From a checkpoint of a small transformer trained on Wikipedia: biases, normalized queries and keys.
Each number is 128 + 32 x the weight over its row's rms, rounded and kept within 0 to 255. Layers, rows and columns count from 0. The size above them is the row's rms in percent of the matrix's.

# layer 4 MLP down, 576x2304, rms 0.0285, rows 136-168, columns 1632-1727
size [ 94  99  96  96  99  96  97 101  96  97 115  97 101  99 101  97  95 100  98  96  99 100  94  99  97  97 100 100  95  98  92  97 102]
[[153 206 118 124 153 118  75 106 165 103 117 184 105  73 133 109 105  93 163 142 131 119 149 144 122 121 144 121 101 131  96 139 115 118 114 153 151 162 194  90 110 193 123 116 180 180 141 146  97 114 104 127 184 211  86  61 187  97 157  99  41 106 116 141 129 130 142 124 139 144 128 110 166 144 106 103 146 160  87 121 150 136 112 126 144  79 178  67 153 187 189 145 104 169 141  51]
 [162 125  84  73 143 154  96 146 150 170 186  94 130 144 106 112 130 127  97 111 157 127 159 153 116 136 120 122 163 196 139 164 119 146 187 102 116 132 190 148 179 157  48 101 123 157 105 153 121 132 136 115 181 103  91 125 108  91 117 171 116 110  91 102 108 172  45  93 124 154  81 132 117 102  61  96 151 111 169 188 132 137 112 113 125 129  99 197 132 104 124 156 118 142 108 136]
 [129  92 106  64 117 138  99 146 135  43 119  74 125 151 158 189 135  94 117 134 100 136 168 133 138  80 186 177 169 132  86 107 195 128 123 111 155 138  99 126 170 121 128 139 160 129 178  82  86 156 106  77  95 150  74 152 101 126 151 150 101 120 127  99 101 125 127 132 135 161 182 116 213 128 106 126 153 146 133 202 115 144 104 156 214 127  86 205 114 145 106 136 162 170 189  87]
 [176 103 159 112 179 141 102  86  80 149 126 162 154  82 122 122  95 118 157 121 185 132  43 182 124 154 145 143 139 170 119 126 161 136  87 128 104 145 183 113 114 148 157 151 108 125 149 139 142 145 135  89 135 140 142  66 141  59 147 128  95 169  79 111 147 160 115  65 134 144 129 126 173 175 105 124 121 123 147 180 185  75 116  75 118 119 104 121 171 122  85 174 147 125 119  92]
 [ 75  62 127 163 166 152 107 141 106 157 105 101 158 110 117 155 134 109 133 114 140 118 151 137 171  74 125 226 166 102 132  72 110 141 142  87 112 114 110 166 102 109 135  93 162  83 178  92 164 137 142 137 145 138  92 138 163 110 107 106 167 132 106 124 168  64 151 104 115 107  90 138 141 161 125 108 172 103 156 146 145  91 140 160  97 137 149 111  83 148 177 182 128 191 136 167]
 [ 99 122 122 219 125 123 104 107  92 149  70 130 122  84 146 160 194 151 113  97 133 129  96 150 128 141 143 140 212 116  81 117  84 153 152 201 124 128  88 120  57 128 124  99 141 125 145 192 149 121 157 143 175 145 125 107  89 177 141 133 104 169 107  95 105 120 147 105 106 174 148 146 143  85 219 151 105  79 129  98 160 141 103  92  79 145 122 134  75 146 119 127  88 142 109 102]
 [152 126 113 126 138 100 175 131 113  98 108  97 130 167 142 105 123 158 133 134 160 136 111 221 140  84 160 162 180 137 116 188 183 189  93 144 144 146 135 119  94  24  80 109 184 140 117 131 154 139 169 162 104 135 172 175 173 122 115  81 178 106  96 107 139 115 148 140 123 197 149 129 145 145 111 166 116 106 123 164 114 112 155  65 124 138 124 177 140 130 145 119 151 125 167  86]
 [153 168 159 165 159 160  66 166 159  67 124 123 126 177 131 115 118 177 157 111 226 145 144 134 165  94  85 101 153 139 120 145 115 150 122 171 172 110  76  96 183 175 129  73 133 124 129 142  34  83  66 121 144 110 122 132 194 161 183 164 155 145 108 144 112 152 170 132  88 156 142 122 126 135 158 126 115 169 147 150 100  83  82 162 123 133 114 146  89 124 144 139 154 160 147 122]
 [ 73 146 108  42 143 189 134 168 152 141  60 120 157 139 143 129  90 105 114 113  75  76 101 165 170 117 127 140 129 130 120 101 134 130 141 109 103  88 134 203  89 150 151  75 164 118  86 129  94 150  96 146  82 138 147 189  94 116 105 239 122 113 163 124  96 122 163 146 125 167 147  79 123 228  81 179  99 157 112 145  87  69  84 171 130 162 125 137 131 143 160 183 152 123 119  62]
 [ 95 181 168 153 134 135 196  93 158 159 130 129 165 132 152 113  76 154  83 107 107 137 171 120  81  81 138 196  89 137 141 194 137 162 149  96 117  79 145 121 178 135 132 143 140 131  83  55 193 126 135  72 157 119 116  90 134 111 108 157 139 139  82 158 129 105 112 124 137 134 101 144  95  99 117 124 117 147 125 142 114 111 116 125 100 141 173 152 117 102 128 105 192 104 122 166]
 [ 92 132 126  55 184 146 177 173 121 153  81 131 161 124 138 159 162 136 155 175 130 107  98 156 158 135 131 114 131 125 170 122 141  59 117  65 138 112 186 134  52 163 150 145 157 115 125  93 200 137 117 171 153  80 223 246 188 179 162 198 174 119 118 144 133  96 100 142 142 136 117 120 115 164 151 111 122 127 112 135 113 144 175 143 120 100 109 113 144 107 110 156 161 163 147 121]
 [117 176 142 153 131 124 142 209 111 151 150 196 150 100 126  77  69 146 143  88 178 105 172  79 113 160 137 109 100  67 163 153 135  82 138 130 163 134 149  73 131 106 117 114  85 156 129 126  70 121 140  79 137 166 135 103 126 123 150 160  90 161 176 142 110 115 203  93 189 114 164 123  58 112 135 119 112 103 143 177 130 133 161 170  83  86 130 181  87 161 188 118 116 175 159 107]
 [167 123 127  37 153 148 101 142 124 122  89  91  91 104 141  97  67 135  97 126 158 136 160 129 129 169 157 180  92 144 135 134 106 141 102  80  97  93 136  95 139 125  99 146 114 115 151 145 100 103 151 143 179 119 111  99 225 132 138 130 153 152 147 118  62  96  81  81 126 109  90 163 151 126 105 114 127 131 103 119 139 112 130  84 116 142 108  93 154 142 144  83  71 165 102 126]
 [167 100 141 150 121 129 135 137  84 153 112 118  99 111 131  76 166 132 133 123 196  47  99 167 124 113 115  97 126 133 141 131 155  67 131 136 140 159 183 140  60 114 120 122  67 202 159 169 117 168 135 126 163 114 120  92  58 108 103 113 165 151  56 126 116 150 188 150 153 135 114 116 147 150 117  72 156 192 109 127 106  90 187 119 120 143 140  94 151  69  90 125 102 102  98 131]
 [119 136 111 166  96 149 118 154 104 201 124  53 162 132 135 109  98 166 167  86 150 107 136 135 133 133 156 130 141 185 146 122 120 120  96 141 111 118  81 115 130 101 110  98 105 200 136 175 115 173 118 123 116 102 140  49 130 113 154 110  81 116 154 152  99 129 125 137 134  56 142 116 107 119 178  76 116 159 129 189 185 146 145 170 116 144  38 126 179 163  67  72 189 169 140 163]
 [ 95  79 142 153 178 171  90 141 179 132 105 152  89 112  66 132 104 105  96 128 176 200 129 145 138 132 185  88 168 152  62 123 131 125 104 168 163 146  91 175 129  92 158 182 132  95 121 129 145 136 147  92  92 108 120 181 122 145 108 138 193 174 131 201 133 141  96  78 101 122 161 116  89 148  98 107 147 183 180 148  92  66 133  33  79 160 131 125 124 127 163 118  69 103  97 127]
 [148  32 117  98 131 106 141 155 149 157 132 112 136 118 110 115 167 101 136 158  92 161  82 118 169 133 150  78 190 187  90 125 130 157 123  70 114 142 148 103 128 123 147  96 159  86 100  79  77 109 159  82 202  84 122 102 177 163 106 180  98 166 133  98 140 113  56 146 133 151 128  97  97  91 140 137 132 226 109 120 146 116 155  82 132 182 160 159  80 141  96 139 134 180 189  78]
 [135  55 132 128 124 144  79 115 159 184  96 128 111  73 101 145 114  95 121 104  86 169 119 150  69 137 146 152 138  35  97 175 141 134 134 141 201 109 161 155  86 163 184 105 121 142  95 110 131 157 103 151 130 114 171 130  75 141 154 107 137 120 109 128 158 124  56 111 149 116  35 149  65 136 126  77 119  99 135  56 146 123 121 139 182  81 130 120 148 102 121 147 166  81 150 209]
 [133 126 139  89  94 188 119 100 188 129 103 131 117 142 132  88  91 138  82 210 101 173  48 103 118 110 152 103 154  72 156 134 182  92 155 110  39 125 171  92 132 131 118 139 158 106 171 157  74  89 156 135  64  88 129  87 108 131 177 122 147 141 152 132 126 144 110 152 141 175 112  88  95 150 180  93 123 141 133 125  26 144  97  70 151 163 180 120 150 176 135  89 152  90 148  96]
 [170 115 135 134 106 115 170 108 141 129 161 162 139 107 116 128 134 165 121 141 134 156  88 106 107 145 113 116 132 155 114 134 140 153 193  91 105 137 149 123  70 109 115 128 155 166 125  90 168 135  84 187 115 117 126 152 137 194  77 183  92 155 108 112 161  54 164 106 121 100 146 131 170  70 121 173 102 118 116 203 146 128 102 131 161  98  91  82 115 148 111 152 129 172 123 129]
 [145 124 114 155 135 144  73 109  82 165 116 126 125 131  92 105 138 124 131 132 133 130  96 156 129 113  97 138 114 123 112 119 161 147 121 162 148 177 156 174 116  77 153 172 161 109 126 184 187 148 181  55 131 127 165  65  80 101 132 102 135 124 159  98 148 137  49 141 149 110 109 129 117 119 145 102 112 163  85 115 183 125 119 168 190 126  78 139 145 127 143 169 173 169 125 188]
 [ 90 105  98  89 117 146  65  83 130 171 128 169 170  80 127 131 122 158 151 133 128 115 104 165 168 111 127 116 127 170 143 123 149 158 170  88 131 106 136 140 120  70 135 188  84 110  78 135 103 121 136 131  87 102 142 151 154 161 116 107 185 110  89 106 135  72 183  79 141 144 146 155  93 106 165  93  88 153 114 161 206 111 109  99 154  86 121 130 151  78 119 111 183  93 155 183]
 [161  82 134  80 147 150 108 125 141 183 142 152  98 196 103 178 142 121  89  67 111 159 121 130 133  93 125 162 123 132 118 123 112 111 132 126 115 103  93 135 166 136 170 134 121  73  79 141 178 121 147 154 101 121 140 145  74  89 149  95 105 134 116 146 101 157 114 126 150 133 183 136 128  71 105 164 187 156 143 134 143 144 115 158 175 161 178 146 119 109 139 142 174 103 131 113]
 [ 91 140 107 125 118 127 134 148 144 148 135  57 119 160 146 188 138 117 161  81 120 203  64  97 157 116 103 100 106 124 179 125 171 112 130 126 107 102 168 156 173 135 139 115 124 168 127  53 109 135 142 206 101 159 154 126 107 183 152 175 171 145 133 157 133  88  85  95 151  86 114 118 205 131 114  96  88 121 157 137 144  74 131 150 144  68 126  79 116 140 113 209 128 156 145  93]
 [145 129 142 162 133 123 131  98 135 126 157 160  91 119 149 132  91 119  94 120 104 128  86 120 100 125 167  97 172  80 134  77 128 177 164 136 160 101 169 130 162 104  86 128 147  77 140 107 117 173 172 155 151  96 172 159 113 111 109  67 106  96 102 152 141 123 173 153 107  98 147 131  93 113 152  82  81 125 150 150 171 116 154 119 135 102 149 101 141  88  57  90 108 106 185 174]
 [ 89  81  91 140 121 112  91 122 136 122 137 116 120 201 135 122 138 160 100 146 124 121  94 111 150 130 117 191 146 113 114  98 115  84 110 109 102 176 124 154 124 118 185 119 203 117 132 148 138 135 169  85 123 134 104 120 102 111 149 114 122 175 110  90  79 182 111 125 136 127 111 151 125 189  89 140 155 109 107 163  99 122 139  82 134 106 143 140 102 108  90 164 122 142 149 127]
 [ 36  88 122  97 130 194 113 192 142  51 115 111 102 106 149 129 188 144  90  65 154 115  59 116 142 124 128 153 101 198 106 124  82 140  95 143 114 138 111 133 144 127 169 132 117 140 147 179 169 110 175 126 162 132 159 130 145 145 148 135 144  98  76 153  99 113 217 156 117 106 106 126 154 182 126  90 171 110 114 112  99 147 182 135  89 165 138 109 116 121  99 125 154  76 148 162]
 [ 97 111 134 157 151 145 126 139 104  69  91 135 113 127 146 139 104 141 103 131 180 122 162 111 167  37 166 108 126 134  81 120 109 160 145 127 149 142 133 150 108 183 128 156 141 188 123 138 167 137 121 103 120 152 159 146  74 124 161 211 172 144 178 116 149 133 129 130 144 109 172 145 124 174 144 103 116 160 133 150 141 157 124 107 154 106  94 106 158 140  84 171 113 150 179 147]
 [153  90 121 110 133 122  91 121 130 153  66 166 161  95 139 123 169 159  78 108 142 129 116 172 137 135  92 171 117 138 126 148 149 138 138 184 179 137 100 152  83 159 107 173 133 166 151 118 138 164  86 162  92 125 173 141 118 131 131 107 166 110 131 121 162 151 188  70 103  98 144 159  62 130 145 155 118  73 101 110 138 141 167 141 188 105 154 126 152  98 146 110 140 137 104  96]
 [102  97 153 106 151 101 119 205 140 122 163 156 166 116  75  92  79 149 224  93 137 113 112  95 132 180 159  79 174  81 118 145 136 101  22 121 162 137  76 131  76  68 118 141 197 146 145 144 139 191  77 134 172 144 169 131 143  90 103  98 107 132 127  99  70  96 122 128 117  69 111 113 101 157 143 185 105 134 101 106 138 173 143 173  98 133 103 100 117 170  92 140  62 143 133 155]
 [163 143 255 172  94 106 103 124 147 157 159 179 156 153 152 159 119 103 140 148 173 127  81 184  50 166 128 103  69  65 168 122 107 152 181 120 143 123 127 153 194 110 107 166  65 125 127 111 190 121 181  90 167 102 113 177  91 157  98 150 172 136 110 137 157 109 113 155 182 168 119  97  45 164 109  41 160 156 127 135 138 169  90 190 169  87  87 171 101 118 109 144 158 148 111 106]
 [ 97 140 142 124 137 130 139 139 145 118 146  92 150 104 138 150  71 126 127  64 161 148 160 151 124 145 157 167 118  79  65 177 142 144 168 139  89  54  69 112 190  64  77 151 104  98 115  90  94 105  72 157 194 148 119 172 152 124 101 175  95 134 151 104 164 107 124 108 122 150 154 166 177 111 106 125 138 168 149 138  96 129 159 120 163 126 144 129 124 156 120 110 119 131 121 126]
 [132 126 110  28 147 101 102 138  85 119 103  88 127 109 131 155 164 166 173 114 130 130  60 127 137 129 121 141 155 161 117 119 103  71 116 150 142 136 137 131 134 128  90  92 202 160 154  99  92 173 120  91 107  81 207  94 142 127 118 104 207 150 171 158  61 102 160 150 145 155 161 111  63 139 160 102 119 168 140 125  98 115 123  89 114 101  76 148 151 122 166 136  96 147 128 111]]